config.yaml
norm: "rmsnorm"
init_std_o: 0.00494
init_std_up: 0.0198
lr_mult_o: 1.57
beta1: 0.9
warmup_steps: 0
decay_fraction: 1.0
Each number is 128 + 32 x the weight over its row's rms, rounded and kept within 0 to 255. Layers, rows and columns count from 0. Numbers have three digits each. The size before them is the row's rms in percent of the matrix's.

# up: layer 3 MLP up, 1024x384, rms 0.144, rows 965-1010, columns 288-383
# down: layer 3 MLP down (transposed), 1024x384, rms 0.104, rows 965-1010, columns 288-383
# gate: layer 3 MLP gate, 1024x384, rms 0.135, rows 966-1011, columns 288-383
up965 088:131095096172110115127115147143132149120181159155091184103092110148083149073147118141084128098162067149174109090150093157182138102118208053131166133181145108108109176142144123125144097091170126116171101173125107180050205112167120121126112167145096171167106058113161125143176152206112170137
down965 086:122173126137162083150098120123086116145172107115133141104140114120124166115130108128098169199166141114126113102152106138120097146169119107034102085107164114070121191127153159102017117159098134117092116074177103139131114102156146133069110120068112078154155143098046161195142185117090171128
gate966 075:230125132142157115069147113159116165117148173163131161159077163110123051130147136216147138178161113103073104166136157140111174127135118174121157114077091110128109031121162137118089120148110110163160120171129041145162109124060115141172117133112157129069126138116106162118074133083122105131
up966 076:105131140156116201143101095141120113112125127157124119113128137118114135081109104165152102166101128071140146119124092147152170112133086118149141171110140150159079064116142167127116123106112117160137158132132142146142163155150102135074159135136135198079091090207160097060157161112180156122
down966 080:147083121132122112140086182216158144147108185118150102138102145153158145129125127158114152142139168173127173120076151136136172117101162073111114105131103138126072169185129166166106122149076121161113112162126118144167072140168079135092182109094116052146121092098145080059061153133188082110
gate967 101:150140182149059108134045132113100133120152114073132114092165081139124091094152115133129147096139188117119166119067143146174154117154103104145148122113100119101106148117182143122145154156074115094129078125103073096087123114077161135107128127070123128136157167103117147186103138161168125172
up967 106:206111148118076117144196137139079125075108147125091147077138110151085118096131094167170136139139087194076147098158094111115112123101050131112118080160078116160090129100134169108158132100083122182111064163090093187080130112098136129093145104127073107149108118071103137142126172156097137146
down967 097:149141157085139129150237089093178114142152120138138157169163171140134129212114164162133065136117147094120088175123109124129114164164166120121107129123041110152197155120068083087091103184120105151155182182098148131131138135176138142118172139191131130090166169112100117144185160139132155071
gate968 097:143168136159104132160112129138109155155157170147127121157091132157139163100190068090119118175125077128157124140101139147138116079172087125140139128132168121081210185160116110111125125208158145123130126138141169112137118046124090142129106101137115091138159157083101158092129206193147155093
up968 102:107144117082155081079093138185163160107154160115108140152135113180231124114125116126102144079130145126114162102123114117144110096123184092121175122124120118087161165119157165145141140157098138157128097097142086105144183124167122150127117110083129183174135144099082146078099133153165155176
down968 096:131089110168070113112145118178181222089106104083125183159114128114180093161116157124146112126178074108132113082161081148120140128168093169077120095112119102065113109170099104125128191155133139092140168156119098119122117170123105087147122147130151140191126173090101126105127169143104125159
gate969 094:136102138018140211087246116123091135131162186093118127139118114093134173104145150113094146127125143109151127183129158141080114136128160152122104124128121173100129118150057093084159112089122131058116138124118149109107120157148106122111146125128106161065080141092096102158159124103123178100
up969 093:200105105176130101149134136207180081147141146148147138140140090104146121166139088167109093109113107138106152089095106090141178138188094182077156135090115104110150100117148143135137115160117140179156079092164135108155136131057116090179145110152152097118144144097143159076109089127115173099
down969 095:103136198132233120129134112145046157072111103129129180123158093120096092101080119110085183121091184100133232126108105142207140043121158144190106193082136127143176188127146134077164190117142115160088139144154074178029119176132134172078166102106134115128134171167135124137205163122142123155
gate970 087:113030166104137158111035098084133133140096149149144115100152192116140133148139084156130091170119105068078108158115115110113156165100093105173159167220110105110120123158157129061161176163122145166153111082161094153218104097136140114127112111125123114133188092141157136073121132117133121173
up970 093:130099162144102179089187120176159114172156136098132038151068121087135077126154042144081074148116147171080123140124129150113179183121184124110138148188076161125130108101100180151123136098163099143092118160111090150159036054200126120156136098171109083119114158116109051127098081090120092101
down970 093:133074195152135133149131141087138116157174129153169121103131113059191120134169087146113141067130119140141082167121182098084141120133167132128142064158100109130110126116170148111172143072139144127142155149056085057105049093165144114154134097103117110147180081054090148125086123134180090081
gate971 092:122198139122142149103146126119102113160153153133180170125153124101110147158124158132161137164120144044126097122104103117065161148084167075147119148168205078160114204172132103138114116114145116120133153130141130114137146122123109139100149100174168124101094143119136155097137107151134138082
up971 093:138082155124138152115106177171151181128159082119120145075114100121132107141120128186117142099111131161088086122131153088205126115129078088136137135129133180110149050109115167102160163168143136147138128076119097158154134104078128169106122147132168109139136120155130117109162128166131125124
down971 093:094151118150115095119121144116129164170158118053143148096054151106104170138122128064072204157117114122133155178087117112090138140145137131202140113063100184157110109151172089181117073108056100115147091115087124124091192194091121097182132109074151153154099171090113076151118142084132140157
gate972 100:168125097143123154122194126120159153155117105140063170114120148088105163128142116078124173107138110155135063118089132096109096159129167134106120182099141155145173114146175097106157169160171116166111144099114120165110094163147080082100135101147148107096097118178143091154118061182114136179
up972 099:088151101100083138099140138207151128124154112102104109087207151133110116109139127137176138150125155126149092139154101198131122104147157147192108177164162109187093126137108146166109118116091126181118085167096133132109117130079103167160127134104135050156113129173107108148182165103143085099
down972 107:083132100131106159054113187200162164164135116093136057126169080098138137160117110100110152093117140131099147133128065091127110106091164107178137156120106135158100125133084120110157147062085125085105120143136093131105117137064106123127088130119079137165204156142141062137115119112114116181
gate973 095:164142103098089124133147099157103150117115113102119095084170127138138175119165123180134138117163150159124142112057156110135135082106162073211119173147112113176058124128107109151099118117133109176059093116122131091129170130151144139124104148141090183129152130161127129134108098168123136144
up973 098:110081110118162105154133172131125117148137088096081218141119133124135172166102096131063104106108137161128164106131166166121150145178128154154109130076141140160141137067106151090145154097110217121165107029140159132138105060082122131112108123130122124177160162165171175131145130110101182184
down973 108:144140123131147066102142145144121124132089182140149120112165134118130153159100090088147143135168101093094155121133113074169162100099104126114137154107112103090090133099129057140107166104167076121121114168138101134134092107153128148170072079092143111151152171071161158101098097132041112137
gate974 096:072071174120119129125135138112186076111142139109154103175126118162132135139154166127097170120134075069149098145105146097188118131169183112125174158094143140176130212103121127142146121138104164195091075182165077089134133170140054147128071148109151104142151130135087128137086094160137177196
up974 094:170140063142145075119106136133157156103178128116112147169107168223138146141168117125116134119170133112141152115154152135145086154160140163179074132087192172158124144114120160147200157130109143151159145104069136131155125139149144124076107101166090157092141117097151115103071126163114157122
down974 095:113139159149100113160081105123107117145169124099108154125138127181121117187155150092158173131163154105100144102107131146148142122140124140148162208104128139155163090086098128129080136224061168129135074080126088146143091119161176151161122099144149165124182120165096166125156156144110112081
gate975 115:145122117124187098180100143094143140125162146106164089122124093162096147152171120152119167128110085110120158094076197129193143107165101141080157163101160156170145133086081190109106122172167089119130162166073208099145112084143113121126170168101105091085143088117099108161137138083120092150
up975 111:163135160179098127116112088156058093160110122175136116105088139131157172155118130184181127161115151099134158121121106138071170186122148109132129088101117147174101129171158056136153171141151133139137135151152061135109108118098127096114164143116140165138150144121178112127091116189107144143
down975 118:154123162071143175119163160068089099144150142189132143115160132099173057096186140099147128085115110123168148161134112150122054077099079076153116133077075150191150151146113092155144085084122159103096145147133145119130139074101099131104141135158076156098130140138163137147126127189110093151
gate976 109:137124147073145105067186158110118112156179172146134113138166139096106142166140187137140160162197134083119189110103124127161129070101121167076146142205086139063102100184114158108154114123072154129120130176145124123117043109137198096092162141174079095115093118154197159132093169168158123133
up976 110:090128128166124120117122108123119150160046141141085159166152134107099118153098113188144146095153133145092118136095093072089140142107099019153132164093141105115105111142114131099149119130116130071109123134143126075156189145116090129135080084107060111103139127173179150129182108126092111118
down976 103:109105203170133164165137107088110147088103115136123057156131115124101185125100115110120111174118109126156087174127143107093116148134140119089089148121106167164089117107114123180180129146137143089088148076180134159148110056156128126156082082146074119133188138118083105163132147151152119147
gate977 104:175177129112124147145122109136129127107147126115113185098135169119129131158124100165144137158095100093161082135166142162110148195149121074113144097110137126097134083118142129149090114130091096099150149153058101041091108116108130168080093091092114118098146118073124154136125123114139073134
up977 113:111130114091087147059161100079157122158212114177160090131143117157154122137111146097126104117160141167131115140088090165123128127159122174112172101156140109112129162172108091141154132062132163170151138124095131144181105107118177061093164143101109119106127138123121172084114152067082159151
down977 110:150124131139100127113043111142227106152111107109187158083143128118087163136094113111086092160155140128084137156130081085116172136094142139091101134141079125123109124113126104109177170168131172172108125172140115108081094152099131116169137104078114142070152174140133141173162094138202190141
gate978 101:096170168171160077177114063101090134091100093156113178136049097199089169132074109124094105167143077148128093104151139138129106118158137170137147118175095082188133149094112078141126092138143107136090146108138126085177110167125151167135188243162115153153156097102107095184218124235146116117
up978 097:061118149191184135176120108169138151085145132099094151117152128104110168110086176116105134107098095178183104137156171177122210109200108105116145139154103135148147141103130106109035116170109125086150175140131144104141096136121137183184136182124141128092157120113187110142131164164103099079
down978 101:110110128142144133089126091159154114153130071084119130100090121183136115101107176142091157188059156186121116174172131110101130135147079143111137147151119143096186102110164136108147207174134128115118122117141198073137136119117155186079139102095081090146099125172158104121131142062112098139
gate979 102:101123208147094138115158087119144148114065124180108127103131090167140111136088098134130138151155106122160135109104166109144107126126125147192091132099146115124149164100152176120115144107124110131153063164064153138082099134107091126166122115107095113123079179091149083151134122125106107081
up979 103:117165151150158151112161141159138099089103156188026155148152138116152031171190136078107113110118117132120106116157133113170158082163209097101093097162046103105098130081087120139060143100130098127147102138085102103079107148201124154165089156135170116163116144085141128107106192142144127124
down979 101:092119129101108166177125129100118066125172116166146144113088143132110147115132128112117159124199129125180164150156157127119140096129079110142092156092057152160190119078096111132131144096140149105090151168143154080104134121145156119105101109071117111150085155105090151129102116140152132133
gate980 093:132172064161093153159127168141159084096061160145097111162084166082106096141078132106085129106123090183150084116174111121116132096157153119121097176133150130159095133119142103108077051171161175145182108123147130084124126165109146089170146181121186141092123155127114126109149069119130140101
up980 093:130040158109209133140148110109157201151128109136107169112208096137151106165129092156179225156113120117105147143148099119069175153143118071166105125132182133176136168148164128160148150115122108112103162187111113141109116130104149129114075123092100157162130102071121147126111142153141122194
down980 087:151139100127192173120076094071087172124132176035084129086138099119093130182143132176093134133122076156106136109156134142159157116058117114164141101125186047160127114126193160129129164144157134050118138144171084129111114186108138068109142150141122125114144112137134140109110142125173068144
gate981 097:156110117080137162116082101138117136111166101043117146176070099034106078133143138118092138147143173134154110119128150089105079137135096166158149178106103159148131124124073133102113163111109101193120148149094094119170152136203090109150146148096079148154127102160109127177149062153100082134
up981 097:097128089066127097117103130109156141125186125148091109182137116090062151124078092137118151190114141165156165134159176123107124124102039145145174102050090177107149120137153087146059173147111159164143170098192177101134167120082167163128133118169146158162129103132105125179153114107089102063
down981 091:129089169112129162125130131100133154130126053147131085143186146161100114150126104127074128126156127174129150108124132082099083094153150144165094136124178155067113060107077057143060188146138119148163147124119099048106182169150082124127105155104140170111168197178111143116179134063115146134
gate982 112:144104158106099116107175076145158165166152131163144135111102160152079103145103101108112104085158157140172098135164142130107137131120194125133118166109192075135126117143159140125188083133178148153152107122118143113133159152100108093151170192136099152185180143161141135073118157141158183147
up982 104:065044163140123153082096130128132145129171124138081111103123130162072141131104096081131129134116095160071138136114084177126130129117154131112133165147147166135131162089124119102089090165066086147147149185171131173096163180084153091104155072086117090112116124111159117061129102159061144174
down982 108:130112189176091064122131121062155086197149093155063171121172139114105155092115129129140125115174114164121129101116090144100129135093083063128124125105160120151066144139097089147110150149122086156132110172165111149064178133063167142124191119184109138112133142113134085103128111096150137091
gate983 076:153076077143046147123119170107175122100164134225153063131183112151150157078152190112111138114098118114128109107116106146158165141119144110142077192127148101111169135136093160119165160124120105189173106122138178123121129144143182087136137121128151165087116108137176162136170142126122149124
up983 084:184148173100127139160128100131091145148093059142119110187067118113152104140128110135162127144040121120191113114125054154064170133130151117096185174089116143174121134100135141155152124109117160074070207095119114150091135164157118156161123190140097093125136139145137113167207144177068129111
down983 076:117154183083111117114160115069117093103106126107119183115156210130121160137196148177106114143140103159140097142161100175153171142106117161095049123092167159139093151188151133096049112133138106118085175120127166127117121169165129195142138060114189135074184132141146076203152134150069118159
gate984 103:105133117073114122092132133140144129101123113069050152137118177080184097170132111130096146120129157165171159115093118107064111167137157084139121140152046182091155110093128128132143072136067080115149213132157144140176098112099129128203127064134207100207170104086098180112159185124154124134
up984 098:102161108137124102145131138140197155088173105085130100158115098071161110158208133150113105087132182169188044141132136136143089136161141126208118115097094163121194143100117079107114099133089102105135171151114153146129129107157163095184141079174179163170158132105070126100125179095133120121
down984 096:179110114100165194090172183113157074156160080130133075064113137078123113118113109163134049149045124125082100136140130114120204110173085084168149107137107065127117141172126067192117130106137124111159147126098117051093114090063082106117165134152108104169048141054130139104097133127111140123
gate985 106:100184099096146086146194133099174106168165141128130176093184184132073164140182139136199134074164042160170114126168089109108171120125125161126165124118154150114128064107109115161142086144106115109137129183097086144192139090130199130110083103115126157122143127100143106109115141128151194115
up985 107:068122116183110136126122089074053113114151133055212135117128118103163123119118125148147175126132083170139095130195073084067108184126039120135144115126103119152123126173109139096179093164129152123135154111156088179176089087104109058121202159075090115114115081091143111192184169139114130112
down985 102:150099157153171084077155157142095168176127162123138106142136141155106167097113190101180098164149138156100172131134085128131127122114085118119100130130114211120163094115120195144105223170122115135136147137148072114148119123119147147167188137079103140174165169158205134153127102066062164135
gate986 106:154117116167081088124140134157103146208112094089124087118197097107124140120129156146239143117102135151146154104081176147194108183114173184079168162163118144119074127111166094173097102131117151131130119085099087044100116056175127149127103146165126162078150123116092126105120094106094116072
up986 121:134148157104110080156107137198078155141124184131161129134124130108151088157133196101164166167113152050147152165124187160125104140133152151088203072158119130165100150140159135116103047173140214091069177111070075110182099122080095132119093190106123139177159123066191183075084138113116091150
down986 112:159087135177108126090103102173207108186136178127154107230110105091075124127071167073133106184114096131172108081145133219223179094126128151114108175118152093102119116108143117080102140151149152109113088148089071125146184148136129136131051174096128098149098110146124131118096154191085124140
gate987 104:169120154173114072088124129153148134141135098100142087164116097097128162116161141112169104145089190166109110085091187071137181144091158068169117166145141106154119199120145163111078128120111111131100060158125131132129170110068182143117198083126137119160123123153099162136148158134094136112
up987 103:086090170107139124132132116180109202112097073214070140131088137112108123136116149125158130156104136153181129121100153089116102144207178182071101170099125112125164101061189102122063114178142112172186123060160149082165157143177089093101100134181134137090165164121104172096110072062103111095
down987 099:163125106109148156070154146141155152087140076110131168121138197147094141147144169086099102090133132145174118117078162075161138122146099148146130107120096166095112174150112195104086094123083095081137161131093064073154163117114123114070126173209135088201126135190110132099168127158151151115
gate988 103:131143135117154152166081158132112077146156132125151186102131108137165090152104100154107086176172149151069178115130110169145161092163100127101070137136146145111098119112095085126102155145121130066090109151105130111099074137120159157111158081109172093094094225137096153106120111164113151115
up988 103:162044162167158146114207142110055109080085148089112054146105131129143141113103163100134154141077079137072105074111122091110109145122164100135132116148152066130150148176144076057140159160115144100147153147104124137157185127143099126118073126128047075123117098093156088132177134134101118161
down988 111:091091091110100113103128083119117077157148124104129113130133061083175119137153096102142123090146162144159111159134125118131051071110147127100146175090178087131105141135111060086082140120172094135119183162100115137128111160120114134120114154160066102142139119115095125197104106127103147119
gate989 105:151104078166068194116130151185135121130069143112098068127149129190084102157149099114113128176114084104124108120151038085126110150097103117138158099123095158128143150086124150120134084121146131168130105158118114114128109118120174099155130082165120096099191111114109141153153156100121126072
up989 099:102106142101128173111175166192144114143102126110107124194093164195120120117171097132121150100137148182140169164118156112149098153138179152127116105172094125140100163166079099105131103132100162097126137167097140147092116150112101149183092127094135124150126149141133129166134172097083142142
down989 113:073164122082111122136131154093121095138133174167076131157131154100107131140099156114119093120106166143155143117108153198153110064085175180136084143123149171121192136154122032085133135117156099136113089148091152107159172084131130048124133142148143160099050164167107143086138149197153171158
gate990 081:175136113152136059168137051136107180224151134100144123109195115095108125115152102136170104142197167140113131103165115104113176148065109178132056152068188104095094124119067119100148142153143077155145152141119182089100066100127148133139157123148165104104168125121075088107146038115106158094
up990 081:143163172123081095169144121120167134065088148126084137095167120153104088176092143149091093119182146131092137067174193169105092114164150124111127152097160099093090141127078179150117150148179063093098146139182099117096064107145188124184139147165143159188117159087128105185161136037154188046
down990 084:094107229106114089104171087051089136099142133088117154045104111071154142120137147117129169151185089108101121099147132117040154119089092144109112108176143171071137135119146113140155157118138111117168142164151111085154104081106175130125137149095094130176145132171106101113181173130161127157
gate991 104:168113128132159106084129160131158088118129167163156145145125105152136120179109141128098097168173109098163109135106118096156144155151095139148113140137065079132163150062151087114075083124112114139182164123161146171127148167115113158118179195124124142115193131123108127146194066155130190051
up991 100:083116101145125104160177163111148141081086092115097100186138152063109155128062167137145183183152096087095160120138070196092095142126152052125106103181147107099132119086127127036110103128162166114140146130142132177084153065142135085114097105136086094126083137118160152078082138069183142139
down991 100:153154097120127075084121163116118157151117152116138150126134158178124165159156135128107161128181141073051158137110110112143105138148134174133127090152128096136101095129121161171121119141106096204135140162145072150127145124104086111110109034178131069111148128157131132146108102126145117088
gate992 097:154099146158074157079204210122138116127183110125067108161090157124102156133147119160097106112078108155109110147112134120130112041120177133158101076106135156164109162124164170097089161115056098078096120127084096093139059131153142153181156102173151151100154101057108150169079079154126081133
up992 103:134053180174160141130101188103146173114174142119117114123144174125133231110121165137121143080133119127112141086155130110092078113200138131100087121154149100085161115111125102130196107108050171161178109076070084072152113170148073132119143166198114154122109143097101112101158100138179123166
down992 108:159232120134108079103207086117110123119126145117131084185063063096141146160122120180130110091132151139101176142136166123111170102180157131101089058130131167116069117045113129100188151139099136112119131102156108085124118104104156179123119153153136142092127098103115086164155141132155124112
gate993 110:137146101128095128143103161136136077116122109141154118181200074111095129085176148144075119146055074144063144115170120120143140156107125128129067128124113174074105200145125086165112145098116089143147114123141160168180124138118162091075197124130111161098165114126177123175171121129061159094
up993 108:101118138143108163115108105102123136090126125111150050107123159108168086129128101101132095172158136111107122143126121139079140154118127140181119088132126080178122167131087163115092111152130136123136144113153125122161084130099101147140160139131091179111124157105075150182098116136128161131
down993 108:097130105068165066060191102081127100186130101175148176113127066112159169116177079129087124158134134133183127134166124110121166088128141106104138093120093141142123170177127116073108184105131165074118106155150122124115116091125081101159126121171064129114146118201163127110133134031177111075
gate994 097:088120095083138133126135139147101090143124145135111133116095109047122170099107109062146094119136126141129135131116164092100138116114129150120146138122147125165129135095111143061075175153158164165116184114133132129092156152169165120160202160132156121104132140204145092133156185149144063131
up994 101:106102123170176141088133069106153107070123175098108137118085154067100091092106102089125112142174163105152080127143049128082106158095143130154086159197134069132162134168112087134143113171120084123132169160133133174136166109126155064118137194127130138153109161105124078139127078131175118138
down994 101:162126151104079152161123064121093141165148173135078119099120120168107150160147144170185125176150168107204136199155134157129123128078128141133107166090143146081149143098168107111157138126083148128163057117123115124169124040103096111124105070136109164157152125121129121115138151144127105139
gate995 087:143128125096127172139141129153123140185153173164172132123096101096110032182130077138128137084133105110088137124123071181090146133125103068126198141144114143096091134117122211175090156182071139131127166151171111150129135151117098118075096059125139157129149107105129091134106140118109161165
up995 093:183136105085092067123098181211112156128112092099153136091161121158121105108118147152104046122143106181165180095135042191133104121084120051132114103165114157149102102154125127138080112105152122104100142139099141142118147146157100099119106099181106108106128197156060153106098174141140133146
down995 096:122160164209082167137101105080116171160164115174103065140148124154125148102086134166100112119105112142149097177111058164112144138181136117104091195120093099130163062102113117103126133126133142178142146157133112127100182171107113104150160119133086129135109128105075166146102153127170194090
gate996 102:192128085103112130168152102164084147178124117150168116075091078152142165125114075208081136156110149166083155161050120157123164100091063108161127145139163161114174185120117149136101171121070111162129144183091101159078125171144200132143117137132135087135132120113094152092114144119127129110
up996 087:138129107102153108134129143133139163111159176095137129140193103099077090097019128151118085146132113110081133154179091173109123106114106083115155156119212108087103165112132155180145187071134144101124119148113174094082113132193133110147083118150141102175156106106106087151171160140112173147
down996 102:072147171179122117096078095131097095095169133140187182087190119139090109135088094091165118195155140146109157085091114197104124147125173164145108215139090136098078134138138128185172144140137129179116120156102105158156109109125107068151177108153160144165106142119121101110141069127127207160
gate997 106:107228112081112125160091144114149121111088115105095093189073141101158154146091124066071129162126109139034106105171160089156158140129139103168033121129197103112112155106097143096109139104110160120150084156170112191102110135165109162156086139064148147120157079103100093173116182098087140104
up997 104:137094080094138067196134111154175167113172164120124132090162168088084138096154155252153108072090126152126112106096123152142089179173106171169143119144198112169130128138125105137131128136128199135122123137104146105153105106132135111131080122107156158160116125135193185086133143063140113132
down997 103:162186172123122146132131106136109141103147138088074099126122142169151115085079088115121162222081101124123128132077101122094163130140147157163157117105097130087143171185158106105172138173110134171190133113139124110102158145137169071099117114113134120117107157067063179179080149183095119150
gate998 113:078180130134137116103194134159102129124064171088097124174090114139124124161108116133150165099165116123112128123085098144095179138165116216155112197109103114127134151135185089188128134145113145192173156169126159122193173170142175173171128137145088104104096088131114118128140141136170125158
up998 115:068113188105173104168146166132189116119182084154087137196120138152100116087197148093131124139075101103149159143139141148118139191099175154140124096122102117090112102096029134120138101095220156107163102109103103132066187142155118141092169107170123146116107143089122112034115165139139092159
down998 109:156125139137122131158130110134151098076123147159185144058103128119137072190120091129109163131111092101100061125118110095162117126067088100165174120094156197069134069082156152131148138154108104095128090095125137123169121099116160145086124103118110105150145148148079107108050140150149154150
gate999 094:100138212149108135163077140133187136086117152057095115070117133152126117148165113123100112139149148093130106129081117118133120137152172129147178140123136153111101061139143137116202159163161137156045149109148163119111144151138153109143177114184126072185136140168205096146100156110112071130
up999 088:123135134127128076124101148143136173136141077150098149145102161135216156149125131079177147194182119100172157168123101137111095127119100153153068099187128170138082157187078158137098145128088162119144113170151093163112100145076132150131114062075142166129151162173105141127175095129106137223
down999 096:132149166103124077094119114150130106117135186059115106103092044136121105138155162116125150186097117151147134080108108165159120122141142089090132176142098169136135140159132131132128202121053134131146122045118087090140164166136116166146079125147149103114169074106131161143131135096157146148
gate1000 088:128134090124118086121059139190086157156138143135113101159095101112114101161113112129083080126172140168165048145064089144177117131148176151105079153129134120121170152100102127126101073145086132184141148101105155101128126083112127196133175223168095111102130171132119154153084086137171120107
up1000 102:078129074174189110110151076127159130134115087102096093090070128175148084116144132162093120107152217121076170136083162160141103112090104143112158127148080056075145104084136130123146068140080125182095130115115145124083108068165157145135059135181137153088129105194122130156077157114120098131
down1000 098:161076141137129152095150139161195112168145142100062156140140093117101124117097138196131196155199092099136100059180154120053055168147132080133140133084151147144075085100114119190078162117171165113119205151120110123131206177086114149144127147114101095161118120158164132081122224118073140159
gate1001 080:160154120120133172102094112131137108136130136175069085085123146113112171154168057163183079135157108118113130134162158133192159185124151109085171116134166117144109123169169104184159125165093119233154117115111160134097110166142138175112153063073125143095134083146173093164073129136113084128
up1001 084:123113195091115157115111134135169137134147140215126109091137127137119189149098084144123115118142121163150180166126108164140126135063110118129159111111155204139138146100167147147155129155120086168143115079164098129097151136100076146089131111138107097151105068157093114175128126185102093160
down1001 085:152154141155149127073130061107177127148124091176114159117091090088092148139120149166159198097139138117121104154101149036138117083158134161111157100139081164062116128133147041112121143136124161203095139118165129177129135126082108132153145172062066167136075114091150112113114152160086186127
gate1002 100:129147139165116101118147185100127119128157145111110130153082125111108157164120106069143141121187134116072170165072182183161081137125089092146069112160138140138144097122139107102220174105171132162162127154134157113076075123127153094141110123049101100082097154197112107168101168110108134172
up1002 094:127106154140162155091098155115091079069061091155144179079174103113146174107116147197137124100154084167079162141114147136145120151122182130151124053125158152118115157159109009153139081138142103065118173093166134173127121106099133116091078132073156158088134130115109148138093167144133123133
down1002 094:136134065146065134110124187163088113149147136146119141157073111105165126046130134083092093158131111132161158146090224148097142150059178122122124156136121133152107146148137114116130143158189128141182093093104085138111146135191140157137129121174193099161101136123103149134150147093115154090
gate1003 101:111119119123098128117124125129098100124150059141134128159099105119215152134085158149137151105084063173136137123128131173149088107155162149104129139139139126122107162114123115154113137091193070094148160182118142121133161104167124117028105127123049166073166161145099130113182109182108148129
up1003 095:106115164131149107122196159110088149114141150101145118166192157124147165134096146161112146132133148096170144136114119153147131154157131134140127161164102113153174118147161101084139135121143149103188157036086135164183161127060130135099138107132111185116105189160161116178112167135065131105
down1003 095:123191163132095089103101101144112107092160135135068133142151088106092061113046139108183140161185137137152192140130111139154110136081179122138122155162191121136073076116133106147131136143083114128129141091155166083129136109112129146116076128084181139096173137092091115139145166133112107153
gate1004 099:173103127140084091089132130125129156181131087160164139062183107128137209142116171170136159131173094128141195152143129156140173174162109131121125058148139086091088123146078096142201180162119157113128132109098079139084094094087126071105180143093127123142134113150048115145127174113138090183
up1004 102:122081051188136109149108123122104131126114123125145108087138135087145165092155146198134144100181107158048165105146122105159148093144139194186106118138115125164105087133116114139130079140188179072131132150099051139158156167115201159123133169113119123162113152126152123125113153114086126169
down1004 098:123123116156113140127099160107124118102143133049084175103164135110100125125170147109141091126134125166170162152099128136122128101112127164099122131127164191142140143096154127189148132195146105043136147150105114114181136148137117147142124070143129118121110145124144133147099102127163161070
gate1005 097:135082101169155095082150091157120150096177093159171125147125097152125144127184119130138150160083152106094160118151167214154117110121115076154089100166126068125162127142139121119116087131120137141146102149137114135156131123094179076183130141107157139113206125233142134178136164131151073134
up1005 098:077075124079165179151093122115093152143130128121110090166163109118135165170114112112113139143129088130119105115123136192138186127077093112092087187096100164113123119113061137147156138161171110108079140114105136074117122121115105097177134151084075092138143104084091150096079182099091164098
down1005 099:154100081116156083076137085135064128114179109154114138165131081135129115139154100078100121180163110177089154140170129057130058161089154103156141133082129118112165116098075107132113150120152108129154087133130179113187106080151151187162116133090161117122116129079116105105100137052122136087
gate1006 098:109167108082154075133140111115084140151139168136044129210120162130160105079152159098086129191111050121129100046149117099144126111096152128104095144158099116155156104120102101172145185108107140140116205159146151127179177105151115110197136180074180110140118123159154169149151132129093119115
up1006 111:069149134143161087098110129071086142155143144123037147152126204146138094092106165121156127173153092140132109129162140165149119085152097093139158165166105144137103124117087080153101193128090111132151078123132165139119132116106177149205118134131127125100051152145132166139122080148090103134
down1006 101:090110114103118132113062165169149167162146122122137084203156169145182134110115157095137116113126155113112199150156151128165136140111101121084174148136085121075170164094093137103143131078149115116096114114098126151131122103181089086136130136154062142142122215106140137130152137119139139185
gate1007 091:130144147144165087123141178100156099137198105115169089198092167078148161116141080162132175146164104165169089064092155160096121127126109119123092092096062093060102110107107055100160133154163143148138081119125127153186132077087082147178128137136120094092105157127163123123168124104126100122
up1007 094:136132128126182090128148164113213086152140099106126103152129212142173199150183091130100137116214084171136127126108108163090164121151053088172142132091184109054104133107065086136195123157174164138181124141158140083104098110136050167232091147099135096091133130117091116161202129109143105115
down1007 100:167137161133139152068127159142108179159106095136134146146145144092159102080087115164089098145106048106088079184140105171139148110132142137124164176114113103094135169096115078129116104062144193156117156132105105085163118081110086113155187177134159122151121144132086159125123127124085097183
gate1008 112:141098129125115096134083135126157121167064150130133085120146090141202152143139174071139137136153102192099128158169122099125156124137100130148138162135091142121167117126153134172143107159171148107071156139141076165101142167106111077126131215146150137145159156107162134092169143169141155157
up1008 108:112161152170160159115168097175142139109167146144148155118135234096133139073154120131118171142148150161109072148078139111149123157095135136097054133160123182147103117161148169076090123170126115137173168119135132127077144133123145080130135119120077136142119133104128103139143131038151094132
down1008 106:118175110110116120112125122150168096139110119132153160136125154111143136120165143065112167101160181180121178184131140092080155095112092106115133135146095128155154077181151140102126092091121109124146081122143128080078067068138148147126100127122136104105166156105161122152143155100131105154
gate1009 098:114159074094196135149051128134172099097112151055114135127142135153160107158147154144108112132121094076104047100130082164084102118130121072153143120150129087190073166144077168092114148160164099129121116127101128091095134128125135125126096098091163109152099141165134144100092135103160128183
up1009 095:124143062122137133099084097139121164123126136113138130092092103150077099051157104085123153058151148167108142163130136082093147155153151143174124187121136130123162078112138137141142092135125177150150106094127118185175101110214186132131103201165122103151136105076132148167143092096092159126
down1009 095:128163106136150158161087112117168065021099114117125118150152058147107097138134098108100162134148128132143169139163156125070122078069124131111135131128096095169094063125110093136155163137126097138098124164080100136119135195156193201145113091094157121084165173099107093075167172109106127151
gate1010 106:175144126104129145119129075117130180078184153155099205182157051113147131148092187120124178134092105139124074121050165138123161118101154135171100149094085151125143149121093111098159117143115116127155130137080180086138147102141179126124097061098125164104174114148157117163116090108097109140
up1010 099:163172155135061079126133103161108127140129075147099150137123082064108099085188133134129095133115144094154125142122191073094117117117124125104115078136164141103128077088155156138081183140125121137118089134120130148160116126165156172121183124119072167114122136087105138088118137077133161098
down1010 100:114174107188087158103149156099127107165095194054156128139171123099148134108083166125121161165145169065114131168151153135150186182143112170112131162139108144123148126129087123147103099148128098094141121114151113195149114135084169165143050085083110056096110144181079124114113090141177149151
gate1011 109:126143116097163134156163144114163176055099127146123112102139105114109146179085168186121155089096162145099063125130108098136175127105143133132138060151195071150132081091108070154145071139089185132120153086074114121101102156113189113148100187126089146089146169195076109180118127083142124092